{"n_layer": 8, "d_model": 704, "n_head": 11, "n_kv_head": 11, "head_dim": 64, "d_mlp": 2816, "vocab_size": 16384, "activation": "tanh_gelu", "norm": "layernorm", "norm_place": "pre", "norm_eps": 1e-05, "positions": "learned", "qk_norm": true, "attn_scale": 0.145, "bias": "all", "tie_embeddings": true, "parallel_block": false, "init": "orth", "init_std_qkv": 0.017, "init_std_o": 0.0, "init_std_up": 0.017, "init_std_down": 0.0, "optimizer": "muon_variant", "lr": 0.0196, "lr_mult_o": 2.0, "lr_mult_down": 1.5, "beta1": 0.95, "lr_head": 0.0052, "grad_clip": 1.0, "warmup_steps": 124, "schedule": "wsd", "decay_fraction": 0.92, "decay_shape": "linear", "final_lr_fraction": 0.0, "batch_tokens": 262144, "seq_len": 512, "doc_mask": false, "train_tokens": 1345000000, "steps": 5131, "dataset": "wikipedia_en"}
Each number is 128 + 24 x the weight over its row's rms, rounded and kept within 0 to 255. Layers, rows and columns count from 0. Numbers have three digits each. The size before them is the row's rms in percent of the matrix's.

# layer 3 MLP up, 2816x704, rms 0.145, rows 1453-1610, columns 88-175
098:126119099142171167123144152118176117124104101128115141144116127147113166129111156116146163135157094120134103130173126161152120107175123175114106125129138130128135128111087103080149108116129111184153111113061117100138113104145112126141093132140176118113146141112160
086:146099149085147119146115127137121116134121124102112117110104158133137155135151157113182130148105149172128118089064128133096104170186190077090133127117118118110122132121120082173151143106067145145124131171136098126135139135090168144107108126117066124152107137139036
097:149138157119128138115135136081122136097106091132150157167157157125147139112122110153166050129116115121124098174145090107162120143101146121132114144110145097129152123150142137137130143124145141164099157175043103124158127094113129131164118124115159150157133095131123
102:126127096149117145149128106125151090149180076123158136130114113138164155142098178128094096126132144156143112123132136123099131139107116116148104111094120126104135134139109055129109141146104118103115103122120104140126136139140107122144108127140099102119109132082135
103:148117146095138095138126082156149128131136140099115182122146103153128129096098148148132151106161137124135127127150127123132146143182100139132121149129127140134128076102126125104115161126107150122151163083061088118099125128115132131093118117121105113145089162133114
090:102138078153112108155126117125149113122140090069140116165134130124170133130076082100141141149159132106207120104137141150110134104113116194107132073144111120088115078107111163129113076117124114134191119155155148111105153163135130109164134108119103165144152145093107
101:096131125115143115127112110151100157135145106109110147137129147098150115128188062150117105158122147139134099174105112118126147167127184084104091150142118129118132156182110138155136181099134143109111113127184163091114139149166087125113130160152143156094144093124151
100:166105150103142122127098118137104132113162053142110128118150162114113142120113136086124126142106092144128142094115156142136100113164089161124105105126148164095087129136146148147089176145082135121147090133131127092123126080115157136139124119125134140103076076122145
101:121130133135147121129152146124148124128118129169136102105156166181102128092116112139172130111162096074168172155095123114112113122177142143142083145130167158128105141143125125152100154124119134149152122133154123124144125067146116153111138144148135101102122161111105
104:132130154122122142145086115103096127106146113148136131122161126148158133128112146160136102149078130163117170125129099105094150120097136084092129141172162134110141119130123121104134123134141088169132151141144089077112120082130155159129125079139158178123141124131152
105:100124153070137128115157142132127140146128175125113142147124119128143129139171139087124117119134133140126142128122136115106136114098130094146136161154136075103168127150162145188122094111121118106135152118149102177113146134111118129147143143136095077130073107144108
089:088127147120107135128117118128109119100155073120132142128155119174104142096128111128121178137108160129110060153154148097145122152145114099174138153133163127156156149163129119171141158099090104106136151160102110117096099126118138079141136114099120166117121136095146
111:162090116091140097092123127153149082110117122136114127137098157129122110123157162097121159142137165149185127151134135131116110140136121066155123122154089161091112111103203103131136128137143088148140133142095107133128152164107091122138125126135126118116121143127092
098:124078145144146142100141110122151098115153128121117143099130103147141127118119103159131128165129100112138140116193144133162167125139183151078093131140134166105152107126078144101123133111162104140147138106104129169117087147156153144105145114086098153125110160091075
096:111128082097121122147103137108102128154150145166138157138112118127168095085128117078105131131121126153118100104130123118166094103139128132117103099126151106164106124116132138145163121146052129143144146187134114104167090121099086104133115157095119158117102156146118
107:111148134096112142125110151139133124143106095134108146147090091158104098111133121119117154135114109134140109111084151118145121123121126123123115074165111117123165137110156128126152153130123107119115147123110121134132139126175069104130124123121115149121093107106150
105:114141127104136208131099113143114106105122120129160131118175175121116100106107113109099108118137098092103140174157124105116120130123146151128133140098170130118168105165102105119123149126092093118136169121127121136110093134121125162104087119127155119201126158099100
106:162132160138169115116096133118180094149120133092138137091163122180146135118113073150168120131125158110097095132101123118131130161129128138111103152112131117116124135095113111110128104150126112088136118120114072116106140133091122131137114146132090125098146127120095
094:159167091116109143156125112126134110131143148074133117134102157114133093157151117108126094100126102116129100121164118176156128091123108143139093101144149138086089130106147144150137140147124110164097045099147127089120152134166108104112142152118108115120141138148105
092:106139069111129128106099111114143133148143114149101083122114137121156134109138122136116127132141144089156119135140130106135114140114131169096141112097109118130126138112105165086095191148102144105076150116100137077131116126089124113120115134170142093135101152156144
108:157102112138177145111097119112095134139175122132154129150126101088157151115141119130158077098124112141117136121105118132099163095131105159111102110085117152124148095093120146152103117116112117107133137132182122189097127113110190158135163163113115060166156168102092
112:109135150163154152091138169130098115111116096110149144117110122134121123143117089115155063167141131103123125122127134120126140128159119100113133137175157092148126089145125134115125151101202126109123134114074089180115146125120120083089066124153119139155131129122104
110:184151175094160114126135143122110083110115119089129144133158149134112083050140146128113129102114090116102101140091128158047121101119131129151146105124164172120131151152127159135123132128121101120100135175135132125123124130133102156101086173192143095093138108110122
094:112101113125139109107106142158116137115096147095162117116128091108104093142096095122093123121095146093127097105111107128102145103127159117125149150148108186060069143149127120105157141068156130112156153098146137089133106128133166126109131147106093078109144157157117
091:113135079141114124142164126159151140083116116170152131150117133126135124123091107155100133112129126131170133113139145094125138121107129095118107153172112165115141076119151121124152155109118121103068093117145119116142105147131073170101126099106107136153105145112139
093:146122123159182185130151101111105118111191132150166111158093130121149136122180121162130082151125114155126111146109121129136107154120096110152186176091139123100146161171143171170106137096130142170127106100102112119149114120123110080103110140115098144096078067132148
104:157129093133150148158120090156113105138113113101151108129138123170040128131141166184162123140121137130110118140107108128134150138182104155116142093105151105155081141122114122120113110124107163123107109160166134115099115134144147125149162145087111135144100084131148
097:140139167108105150079125165128068127130192078129141124112121122161134132148092117139115115126096130156111159099104164096097135099114190156116120127155133156097118119078094133195132111075153147135105139130150090093125106109178113142113142148120080133162120123133087
096:132102155112119112056133134127131149150131126109142131142114123136100135118128100117140105127147123128143132114150162106114152183179133094134117086140138117092169135126129162112101164125118139144110132114114148145146147111109103140135119112108129108132086128124125
098:165103086142125098080062124139076147076101113107079115136069134114125115177125084119124105125127078156145170163161148103120127141110122140104128143131143124113139083117155141077101150105141106105158106140127141092159072173162146127132084127148121151158150140118141
102:117141148138110108105122118187108126150143131120169131153119142118110067092098146108149112145102164121136130167111099120128118105146089105166136162120160174121135111171111137112138131125133154125141108168133118084161148113202100118140138109175140135127103117171172
115:132112096099135117140126115143143119136155130121161152151127096141155151080149099152135129116134132088155134126103111116151158084141098107181114154095135102127118128081110103095107116102153126138156128140102130148122158123137131127161170173171166147156122136142102
092:126155124133141140117110105120139095139181159186115152151137149141118131148152160154098137095123144098147083129158132136175092151165134102156169139145114167078128198108147163108124117071088129153161139144121095122091134127141147136092129117125147121124142080155143
088:116074177134096101129109158135117119136141140146180127125088144133077127101148126106105182136137154211166152108152127141153101130130116141109158128106158102126091157153174142140149105120151144122132113118094086174114142152135104162118141110114111126108153063133128
104:150097148123104116138135159128132155194113183125053114079116134094093128144135134151148087107121146142162132116135161164143129112133123138131125124098145134135149129124130124115112157125135146106129125131129114108164130140143083150097103118116147120159139130139109
096:130174101137156092135145108192119145151112126123134162113129134122141144138168188109163138107122104154105094129119135140116141126160169119140095164132108096146129123135140123075139136126110153080126125146132103120139137142132113110113119170132095147106143132112100
097:182105127096142103180130139172162152142124104120116096174125168124173137164137130134124111151095170125167141127136143132126110099117142115136095114136143172126117131105168094135135141133076136112100146153118118121132147100148092090153110169112102120149149176123115
113:144118125141125103141128141147126121124149094144116143137130152096135110133135130148117138134132123178105121122122103108151177173142198158152129122080126111137140127142127147122131130141130146101155115149160149117145151046119133108094148130188162134190140147137087
102:085093135132124085148126126170148100154151138106120132135130099167138102107158119132126153099107149114116128200117150136131080119116155123141087088189105124185135121145142136170122141078086177113108121131127151102151124132129134090108122200124138100122076118104078
113:139116098135128133152195128119117119147085141116116111106146129158137104116187111150125115132103103176119115213113094082136143150124122140121175134148169126135142143138141133111135135146139153105110122137130147153169131143179163137113131120140167152113142111147149
112:102127152163133130121122140120111166148097126133138109101131146147131145189126144144089122094137110080106205108105142162120124124131114154128125158149106135071117125095111153131095115135144174161117114134054148130094130126180127079141143130145103132110110124096135
089:153126104153097161153155110145151117114113115116153142153096131108132051143123131157141119079156146138183133098081108154063142134140109120111139170100086132124136135111099140133155119090114104145133116103146069131131135166161124120099158113103154098105132124137089
102:165145164122110126118094139134122139122092148179095100104104121101096162146155158087093139116115145145144116153138140139109119125142122164072155124160176129138118144130086148099108153165113074124132161117096137137100136096109154114129126137148114125126135159130092
104:142131127115146102113106125096135106123086116160118126125146113094171120134116168146125147112080154139129136133136097103148129128139107104139124130102140129146125109122140125157107136121077132148118131136113103146148136115123111098103108120124144106108135086113130
109:113126106156133113133097147217146119161123180138144164151106135163157136124171104113165106148118110124126162156110115111124106137133132101154095131117118127112119137131108125157140122123137137103128073126127116165141094080119119146119098100129072119139112150131100
106:116115141151072100146133099127112121134157144152145138163103144153151159110137124141147122104174134182141119166141140136133142148159113142160121119149117096147101134119109088109060139135131100161073132095135107136146188132108139125133184130145133120193086101173157
088:058113127139152091172143120159106174096099141112142109098132108111132132173101118152127077119104133102104175147133089130089127124120156146119159107093105165100129145105144130167154126135150139129105134123091154120115130143129120137082077124115116134147142094125159
102:111123161128111133128133124143111123125108139124149131132118157123110142127136144153151141131099108078146156141132124092136133152134126153104082122111111156096091111147092148108146127117108134122138143121141134091107119095130107116145132125137119145164088111140117
099:159060137109133164121098123062133140131128115114121130147129145113116127105115162091106103149143120129087104114133137125106111087123123123090121127132112134125134127142142142116105128162174137117157123115156117089100129135138116086107142094154142120118094110127067
098:165152140124151100128128142129177136121136133148119159098126125110151125128143088130115162106137124113097104133130148131135157131156112136136177175137124142144136134087166177134152140154110076158089156108131106067131100110124094140089119130138155152133137125093084
092:117179148167127096115131141133122100068147125119104124122128131118114096076118148113147066114109107068112115160126136117124156142116117104152134141147093149125145142122145161107113103137162137131120107125104110141133127120084165173157161126128125119134149080146117
097:148092171107117124111082133142099135135115175121169155126090107134134139132114146130117139083113141141140079121161085139150120135167111148091122113102145120094115116178127118156134153137117129084165125159098105095091108098152127088158129113163118157147154082141119
102:123075147133094102150096112132092134120122115143146117113085100124137152158140150126102093102150098127168113139116134071163109133118104138133131157140118156127138149119100157134107117099153096142117188110130173128120116149115119142108121111130124124144105127102088
104:110144131154118148152119138114113158122124118118108118146098151197102138181131145139133101101092144147136093118142100120154063101132125109154093087095128115150143128129171133119121157151135116200156118147070133128133140144133120150136170112100140151106159086145155
094:113197123098120101162121141115094159143142091153140129108120116101140131125172133137146132112137096113120127144105094135119150141146154136146181140146108111148110155102140138106117104126082177139135112124142136133153084164112141144126107134110147114156120161139143
100:126146110171140131114143172117081091123097144111112122101130072112117114131098131128125114167088127179138095117128059144108099132145129145149117105162111100127154080083127181117150133157136142156090139143102118108118162092111129123069166146138165121110153115115131
105:142131101166118108140141100169152096095083142134119096143136120112123122097139159124135139130084163104100116108145135141135119146135136179134129116118128146146103168129119102163097122154145101116150093121140186165146142125161158100129123171117104169144077144111174
096:120108147105104139128129101166111127116145173141163149133132118092121093132150112128137098128144103119084105120106161101103122104138106161163094113160115110137143169115153138141100103106119159165147147098116154121112127174091138171140153140128115107191067171060112
099:116106139105159147120130124129121126105153143146195131126141114137168158162107046177105144119116147124110140159142133121131134130126152075136123138149102158159099126094078175156115116155098103123122135133130056121104130072135091100129142110169115151107144114134111
098:114184131103105145116115077118149157113096143123130149135130109119170103113175138142075139115117154106123131109104144148121095128095158111120098130153116112119123091201154102116120136085113150111129115122164146134111123119163143130148138122130155083127116110087138
109:173130120132108159097127129097082092128076161099112100142130092129100126116125156159145121117139137114134126142142118152097164137117115144154130140106123129127109141152127165115092088094100131125141157134157137125119131112173117129131148109161150097163134131135124
089:123116126121100128154134151120135119161112111149129113152152112137149176169165133093108106175160143120078108149120115214103126107170084159104131145147158113151123116111155091161140124111121128147153111112136130102094147144155130118154134093118096117074133123138137
114:104133126127099134116129187133139137154124107065103129134105103169120132109085173148128109160095112155171147115104130137116111157147089134140120120148105130190137126149090123109133104125157125104175174145129165142124101145130151081132161166130142133179159119133111
103:150133110138120091143168110113142175129140126104120122136129135126131135113145062131090124135165122192140167127132129147136132123152146102160110140158131104139163144077165080095130156113101120150134168107119121097065131085173117123109148124150145135122116122133127
084:119185124129157155137144133135133157112101123141094107152111157146163119118124141137113148127144156121124131131160088119118097134089137144087136161124143107115163137133116120126175121107096059169074131114127127093140127118097120135100132176187047113125148152148104
105:115090122110150128143098153143110105134122131099121134097123107155113142133159119126179132131191152154115119128120128147141111118112116124103153156119085175152128122103152139144085105136124150083124112116132158098130140162141135081097115137097096103126146158128117
100:115118128139105123146133133137132151124134130134131142118105073121135116087091114151118111194173147145126131119111169122115098069116178075106169122134107118110143121154128075127163102095124145124119120122131122097108152113097118108121115102104098092138142146155174
097:094103148114122108122116135127152134125131100159116093156088145140102139147101093105113156104120103112178150115161144147100158153091127143115138120075131109106095134092143125170155111144104108141141126152075118131093118101137114081075100099096147123123125130151122
087:111144101140113113139134108142126128115145112097104130075125145106102117124153131097147100148137133095159152130174107107137150151114159101152126121075166163101112140106136098133049144116149137127134089131081134139138135165126118142107143138129133174133145110113145
098:106162069164130115129142134108098123134145136135158169139140150143093072119150107112112098152111113170152128120122143090089133078082125109107164138118132127126089152160132146099099153150125126137101126103132119162108141103084139135099122094107113143124157097111117
084:129090105123087156171125165110139112129139143139127125102134133150134077147128165150155092160095132136125112135100122172094096141103164119125181115068092165133174116122160132161140130152152146151096094150123153127127096109116139154096105104098145125188114074091133
099:138147139139126122131123139146131155104120148138104143146125132085117122135140131144073149100112134143124148115124119070153135110130121110110159102133166129139136139080134154158105173140117121169138090141085142172112152173079166118164124119121141136189127132118152
104:148150105121122072079118107105095157135090135109111140140156145129130102140119172131138110117100129150107147092146120144127145114122164111122121152179119156125074108109158130140109118111148141132074136124143102140175080133104115126153158085155136106163101107156084
106:119160151092136129145120154168132112112090129099098141124120124168097117131098132156134122139172131114112118145110153156126116188140082121112113111111096161086099123143126122135147118124127081146135108149129126134119174131177147137124111153097109139108144116120100
098:103174127132130143130140114107132089151135138150132127091092127128166094086124120122125105125123127106172122128139120096143101134117131143138171144118165156149119150102095139161125105145162110095131156144130130160136140137170119141125141143117177121096108133135132
086:111140107093116158103146130118143125161126128161157138087115111140119166079185121155100145105114126117101130142124136126120139105122130168120170100102127149166132132129143128170117129102156130141110129098137067113092153148096134046114144111145120122156113123120106
089:135131091090113163141144094150131150183152138121130119118122106126110161161139153086119145097092121098131121127116144116118138124127107111194145132089116115125131072101090132115136124109094106059136127124129137129156139141118121108137153121116113126109100092110135
099:121132170153134101094121101142085131162116141160159134123148087130103153078170144115126140117157174162114125133102140138144107132148151122135124112131100121148133110116125111145125129113129100176136153116116146116150147124109147141149117150127077142155134111096150
090:092155116118138114155145132183139133179151174091109133119127126190125126106074108133126106094108144137102144219091096123118152118113103127129112121129170104125170118085100145128082135103092119138128098093148119123095130142130159120130092097110129105096136135145124
107:147175108179171112150157138133129151135155098090129117148126166155117109121132105151118125082138098114129077115137118095133127124108125135095133110174140106149121153122163131116136152118139051106160128123119144137086124099142125104130127145131120070092121136184149
107:138119142120107142099168076126124130129111082133119154134135098116110112121121154130152108120116170135135124188100118118132074137112161147118135165130166074120171153095133123121149116164068164117116104091157125112130149126156125140141107130192148155128120116155107
102:149134159143111153099084097139121097096139098090141142135099160094092126090184167109132101143143100112137121146148138093124132154108180099082137138130127126137122111160155109090144137099173128175108130122148122149129137151145135094180102133114135135114151168118144
101:084128135160147174079100099094131123098115111181122120110118080136084142101125111156151153154097119137156111119113165144126139134147101103130143116131124118139087136097142110145161106162138068095101091121147105160134111113135136144120124185107130110132166122096145
106:124180127144136159144102123091136135142149152104116140102119164173132135132118136180134102099097125112176119123116122143098132164122124156137114159134152138131150118129123117130137125138148130149136130106138142053155128114154132133101146157147150108115137158102136
095:119094176123137065131136126136151134131130113143132113130118095114116103137086127117158112110153121104109134157121141125154113129129143113156095123113130129167043143161137146113144102111110123116112123152141114102129077106108167141114149129151153121153127128147119
108:138114137132129124143117160116113139103084131078123111143161177130125095117146165142164132107106107100119161136136150110136122111122095111134119138135149097152099127134128124132129143142109177136125086153160115103093156156116130144120108118094122094167169123122109
100:095137127117157176140121103105135119153132133176092145135127133122120115131142156107118138097145146115089130116139146083114145189124161101132172119131109116148101057150135117204106135139176101129139116098142101126156078113115157153106151084118141171141115098123132
092:128141106097113119122077123111125113168166148171135153139126104104140129162111135124108144123107142102102113136166142114101134143135128147129135142117135124103130104179135087154124115136150045128149115109105170108129107073128119129131109123198187117099109128140095
098:160141099137102095124143111138143106101128128143129119166111164135119152138152144111133138154126160059082105132116148131114109128109101131133106093133117146159133126133115160115128106152123131125106120118131121147138160099116184057145094157104132146119100163115127
094:146096100125159106140167146088148151172153134153109149151149109096126128115168116142122144136121090074129117130106116132136116129117137144135131112134124148090135114161077171166146097140098154130170111131099159115121143100129114155130141173121083127135142113127104
092:154138137113126150132101114146120143137088129133139116131152131120080149147163098147138136150152131183122089134125148121090149108170126093107114146079126131117147102141117105182126135112154075121110083132110129113143135125146117140127168172147123162089111139142168
088:134115102145142132165164127149114042123176115119098132124125108122138126133124096179138144149120092155135152095139129160106101136112100086144113138154125168146093096162174134150132161105128129114133108101116127112127095128124121150143114116108123126159132132105137
089:170134124123115100105086136101109133125149120158134105130114105151156126121146132114147129104151133124124155147128141105138147151139119147120143116094150082141145127090138131141126126148128126126134148106132116110125175095111085131152138116170102096131132118114106
098:101126138182108154099145146111131132114134133114150128176139120146054172123132114116130142111112133188103126100099135153121148145087134138211107134125121142110140148142154110117133162105117143099116127107052121168099160144163198103090141119142116117138141146137145
094:073142144159182134165125113106092127128113082133132122155102131152138158089122137115175152139150158145125076123135151099112129142120086172095123126091085131113158113104062084137115103073112089148086095148126157106126156100101107156145124135135138103133105127129108
108:123133124119134164126122039092149134159122118107122115132061158142134133083126131148134102097134160113123119145134068133117071104156099138189131156114135125138165137135153147104152119137136110139157116157110149112123127152131112157171106089158109106110148116167107
098:093162084110092141136139119132097152139116098147132149098108109087158098147161108114112123111102115095120148120114143089099116164133155150115133177123143115151126122142163126143113124110155144118139155087110126103070173089168082163117130104113133112102123176114127
103:118125120104154104122127093126139113111138162171130126166144117099157123142157122125119149198137138130150148124143120102093131113157114122131111128112105178149121118118154141085129101089174163153153152121107146126101074159090114138076145150117124138089151132141144
109:137073135125119154111162145151129119121141134139143101204119133160125165175121162145141188124148093139086092106123136165108143085133181097126166139124075097132141110129119117121114133121131118116110163135136110171079163149133114124123151117107173091158136122111134
095:069149174118163111116090145106103139163117068151121132119132101127146110164074156146151171144127120151106212129187109130140096128108151103099152143128128110073144130118159111140133094146101085121101162142095142105082155124119148127111148105136110113119132106104109
094:173198140134137109142151150138163130098111123192152123105065130137104116089098090143133142108163170123136135112105117121081098123133148126134127163110149113101094161117151113144170139137149127102150129125159075149109124126139107150153126139119138121199116138120137
091:183141139116080126131162132123135100098123172117141095109134187115117146090154124144142127105119184126114148119084067165054138134122106096116150124065141169110118126151142120154154118128140132107129139131107120117115105122110136120082133112108145155133157123111131
098:126088143067165100108124147242156163129138103087099114145126176100142153145141140098117114135106100119132138106130136167121111118139136117149118129162117122125121124146133109123130123138086120138169139130144100109165119117109148083116158143123133161108152156147158
090:100192130135153082133061149118145152091126106104158125106148166179112134097136114131130092141108137115140107118135111112129149119140149135137104148137133163152118157107140136144116137105087127151127115142114107131098124135120131125183154127137117125147116127102112
096:108105144129111146111066097126141131114154169153116163098133106125101101128155107169092118140131149141139112134125111153128140143156141072147136121130143125114146095140146170089084122135112135175084109173121128122130146100116128080134135176099110128166122130124094
099:126137126096120116160123124161107147125120186176136073129142132124174148147151124106127110133170112136137127119141146156112114155160115119112104103093142133125112111097142125154152140120122162111108119106106138134175096091155115115118145136097166132098131156151081
102:110119109099117094113092138178122133131126150162130140125137136121122120150134118121153130137093100129133101141169116097103141129130118092107178115156125155090138136174150108134144147104169121149122113119119114146099181134124138129122115122146102116139104085137143
105:113113127135166147149093095178114131144115107092109126148122154101120107156100129148118155147095167138116100171142142136106143131154120166136156117127132153093121128136102096186118127070124174119150137150093140109113141078155159162169107077141130119084141138033125
110:123170117118112103162098138093129107146125102120073140109093114147134127145141166123124131143175125150138070136098119190128118138101122135138111169135151111124137107135149132130117162115133143168151147158125158103123137120163187147126159124149150120168122169152150
100:106114123125097161136137141136157131099109100110160120167116104144131164152116136111101141128160142148118172144101154130092109158114144152127144121129150101160068091133132126145108135110100113148131134087053121148097156173106157122095135155095133121128153129121129
098:134167103111130105139129114148119136141120116126116104121127102147151095115135139099113112132143123150119147122120082129107169146110108116160123102156100144140117094090156139156083162105110115171117052107133116119104140106111131168155083155139135118151145101115115
102:118169142089105131161165154075095139113122114143097109152118120121104141131120127129086117065168103133163135151121130089117193144135162152161156126166101129138106157132137138129117095164133115154140124142119101134139090140110146117161146108122111139141140130152093
104:170153104128158132132119126135113135120158141086166155124123147132126110105135170129165171153103114113148119116163126117169125179062104131102148133109165137152117122151134161103121151103109146135141130151161140164149149140111112106117122119110125099160108102063094
096:112121124150115124122104149130100113110121113132134103104136107151113109097113157143078110133129120133139133119132119106142139158139132118148135121106128136131140114141155120154136098075121120128151126085122150125148098134153116103102133107117081095136152173133130
108:135152113163156126145142145100152126097158146114140115165143169114134089159165131139161118138143115098133149116078088130143132066106194123152120145110130136104125111128164152136142147131123152200107163131118096112162171125136156166127119106134127121074104134128134
096:131139132128128117140134166143055101130126104096110083129118120108134155132130136100131153131121151118177145125124103106130111110127152146115160135137133127130161134126126148141117145139114138119114116175151100143140109169107100094159084108103154140133140135197125
101:110149138139126104139136131117147127145143109164162135135150099174139144133148083139092121122120099121150110140151122108106136145122147111124112127124149089120123172114152136094114130126113123135118085119115123118123113133116079133108146093097104126143097143161142
102:123125147142134145158168112098133130117127141123096155112145143156135116125113133086116124077124117063136183116105051074118149130151095109104146111102146152130132138128137153056121113169139128078102110149118106129150162152122113170132026115120134134132107122156141
107:128146146116180094112159129107123164174150124148138080129071100151109105083153152154162132119116133159151150140123116177094107130117127156121115121102103084087121123100096119098111109150115119113121135112099099113102147161131095137141114113130111115111158170134155
103:088120146093094124139109108129097133107105118107131124141091112102137112146143134128119066085124118103143100184107114124113157145155152105155125183085142127082087123118132156126104153148144142125147134110141104129106109101116099148120132107126139127157131151144143
110:124141092131124121101110102150130124151105102099117113108146086128122132167150148165158129091117134175110150128112179172171060141093116144130134159121140139117136136152116136111116119146162042132135089119169111159152137085134114139100132094158151102155111139137142
106:126101139136113127141173134123114159170162128153162149140178144183084113083138125127134138085139129140154126122113112143166110104136110123122077076138146138103095111137160117134055094114103111137109116130089109134139111133094118121147151125104125141136150106157038
115:120129142108129115144094126148127100148107125127141151142145136155112130126144078128144105136102151117115131120151124126184167136145148149119094111114107152156103140116152116142132118162151150135121102123153152164103129125125133134116101117174114116142143151141076
101:125163180124139112151177145093063156116118179148114126156126067114104151154148148153156161109136172167135120139137125135078118124090104113134132094118129116122119127072137146134135157123120142139127155111153089144114135119166115097116110111136152114139143128127135
093:155142115133126139128127123084185081146102150130070106107095112175114153155168153122123169138109138127102140125101108131140101122122132146166128152117081167067086057121112133174149138133105147115179128107150109142111200142093120073125129146113172151109092130134129
099:121153184089123134148142138125132092151148113168138152093125167155099109148145112139164064115112115158118128114111122119164153157122138133125134113095141126150104107125089133152122109145110103087066143116145114095116123089135162163125088122117119163151119147090095
100:183143156150105133110105124130153137087131123130135093174153163122115159123161098103120134128175106119143133148110068150124120132100130100147155132152125105105132138132152127136118144160102126098139097171166091164144133139134111136098163101111128109131115147104132
104:104084141093091113145157159145133101113119123130171131115115110111135111083135125123111151113138123119143130143150134149083157133138116160103161123134134152129122116131100087125113122126133120182137130110095122138206139055152125153078134113144131118079105146155136
125:092160119136127121144107154111136112150115115092117092179111165182112138144117172139139067138113137146115079134202161146143084075117163120098112125130115102159154093144143155129104150133114111133093155141098134148111133142164128127127179133157119163153150110137162
110:137146173108130132150064092149125143103116135104133108110126156150154104139139122124105106148155157106126126142168145101173124081114109127179144099123151138131127130102125155080092149111138141122105107179162180170144110122141124124139124125148141145088138124128177
110:132104121125131129149118184131147120133150152147131136132139162102121110118094104118139116131098147131106092095129135104118170165193116109120136133153134114128160165071132124150157105131110118109161144110120125119166164113086118083102111148094116082097143139112128
105:139206166147123117148160172142153145111120137090146101094119117162140112125170145143132118152144170078123118103125120117129109155101090136119179123161118093080143125114133169143091104117136141115120119129084129165131131109114141130145106105112125125135127133140104
087:083127126130130106131146133112148138154102098161133097140169130096129122128159149117173161084135141101140165140107125126070163072127105127114094133126067096148146126123132186136092115144186123146099137110139090124094150155131135126079129111122143100115148110123151
103:126108135175130162138166100107129152126086102177129118115182159113137146116148140166149116168133179108148128133070131089118132135141109162156120124172122095175134120120146127184147161106169090102140092138130081111122077138156106151139093183119146058106166070110116
089:141147122114131150127166079116093136129099108114103160098116085096102165184099112154142153127141124125104120115101116144116140104135178129125132132141142140151103148092149126104120136122131122112144112099095121148125143129151134137141143106128111117108111171095146
098:118126144138134162105104099137124128165130140144111135118125102118134154145115142153130146113105155080108128111097123159119115109102113152141177133117133146157122103155089127161129125161134126158162129143120110097138130152145100140148126133137128122130129118090120
099:149141065104104122074110144101135160123105162111161114112130146132094104142138121131119132153105111106112100113117099088137138113116107166151118127089113160095167178096112153149109162182083126098110135139137123155138099149140121152080124122121093103104130121104123
103:159134090132157102117098167127120100146148098128111151148137121129119139122128128148106133111137090068142152121174106143120082131113131119159144145130160087135135129094173145148104120138110130143105095127106153123145097099099171124102154160122106162116156125158129
104:124149134166175134158158182146118088161115132098146125128123114155157112128140162127167157112141139115114127138142077067133133156135148072088132147107144127107153097121124151109132124151105174137152157149155138128126101136124106110110104176148134130120136169148103
103:124131085113155137110099146084138154121106116148124126158127062109132160111098155097076092144139138132146103109188126126115128145131111133136140095111182107148093136126120107149142125114114139135146147135147154160132168073138126133095118167093148119161120143137138
100:141139100144150130114098111124118132072099160131123169086132155130147131132122097117123140140159137129113173080138069132126127078136148121090151109122121146118127139127194159117129145139118156095130096136081147145117115146157119095165096136120173105128131148135148
110:200138099141110111116098099136098132110133169171143124117137116122095111105112121106117137147128157122098111122110153131108107128091101079119104148143123086155114118123145117116149189120151095111099117101117143120145099102119102102131150160182145090134130137164069
102:134142112089121124106143146187123082154110167169134125147147130138142103132113124083134120100125118157104121154126114169138153182102139108110178125111108102137153134113128133158148123114122116146112136107094147101137127124113119140144119111112133170147136133138095
104:117126096126149138105104143110110129153176078098126138131088111101119081154115097123099131096115150068164101125104157117129135105119100105103145146101105149139155128120155121126127089114135140104134146117142130122140179077119114121081134108144133145135164137168155
093:126146112090123114108163124146125163114169118121107150138109131128129112139133161150172112156160124126132184149140152123116117137114100133123095139126106102124100118096144108112146116131078130129137160110109147158127118159107126119115113137118140102144128099171122
107:159123138109127109173090131147137119182130145103148137120121147151136155142164104125132112118083161153115150182077112151143097132161168132136111085146084144131119141126082109085088132058129124108096098142143071135132104127134136150113079124119119156102094134155146
092:109135147114123121118113140107121127111088123103138086078123149128082139121106105148073096103168125107159146121131123103111163141123081142088141096096174092116130131155099143128137097130092115153146086117099153130150145160114146166143074154119096143118124118100167
089:133161132145102102119136122125088113091106103149127187170099140115133126172118140136082143135094135058117184131109154101125117107149144148121115132083126135167123152137192079168107152137131107126143140123085119119140110139142125155149106123102108092083158132140131
094:095135140180150127135137140127121113141133084175131103114088154106094119122149132135138164091091136119151117143131121073097132160120148147120136168143164116136128126149147094108154107109104141113135118151096109134131101143129080113122135136107140116158125118151153
099:137134150147157110129167160168180137139139097140128087139093126112132133084119138166105093130129146153144089125124139106110160156129122150128119130117159116098113147145153129135118119152126131143088125097126125092112152117163124105111143116118116120133090195152140
097:149096137163104117134132129124097130122153131095165136110152117141125180104115125149106158136133122114153086152129140121123165131116096137146153120157148144129110130129151148147140132151162131161170143124151130161111091055124150137128118161095128096124105100083165
085:106125150145129159125180141171120159122176143126143150126128149103106131108165124128175120129155148094125164137130142135170144135144178150153156116120137115121124136100172162141121128093117148133098112108129115181128144190135115085088154115111123158140096102095139
091:115118131151152116145120143113091123090151140129110147149088107141133087094152155131129151149082139086096101129113129133109176128143158076117156169143144086130105123129163087166140107114123115116120103167132108130145085130188117125151127106147098111129089137159117
106:059099163164118123177147131127112158118126128102132146100113083133161138072103149120150130116173149112127127106107141136128068135125132121137112155120086140126131109122142131131115115128114146158160182147126138108131130123162127135152098147116133163149132105148141
106:129142095097099147142114147145167167132114133107151137128117107107160126164137102128130151129147166115090078092132133123103155164168141094107125077144125156110118128128138110105085158184139163142121101132180111126105111116129135120121163117135115159155123112106138
109:099123100151097135080137093191147138126122114096160171129121147158132129141148176155145144120141122108145105142124134130065157123168128129136155142123134120163134162101121139140137137137133126121146156104133164125113174126139105118132162153170119132174132154109119
098:175151139127113137136148077146118096121074109051113097135144145146143126140132127138125117141163114153137112087100076178117122185103102140108140178107164134119127150126086164102092173140112167127116108105085115135149136138092126132124153138136112118146130097143107
105:159156108134114098174136119144124099108124167153124162083156116184120149142104136143143093099144093162186130146157132141129089131119111128132109106177107122147123141154140120127139144131093124073105113102086121135107115118118158154141097137111130144125156112161129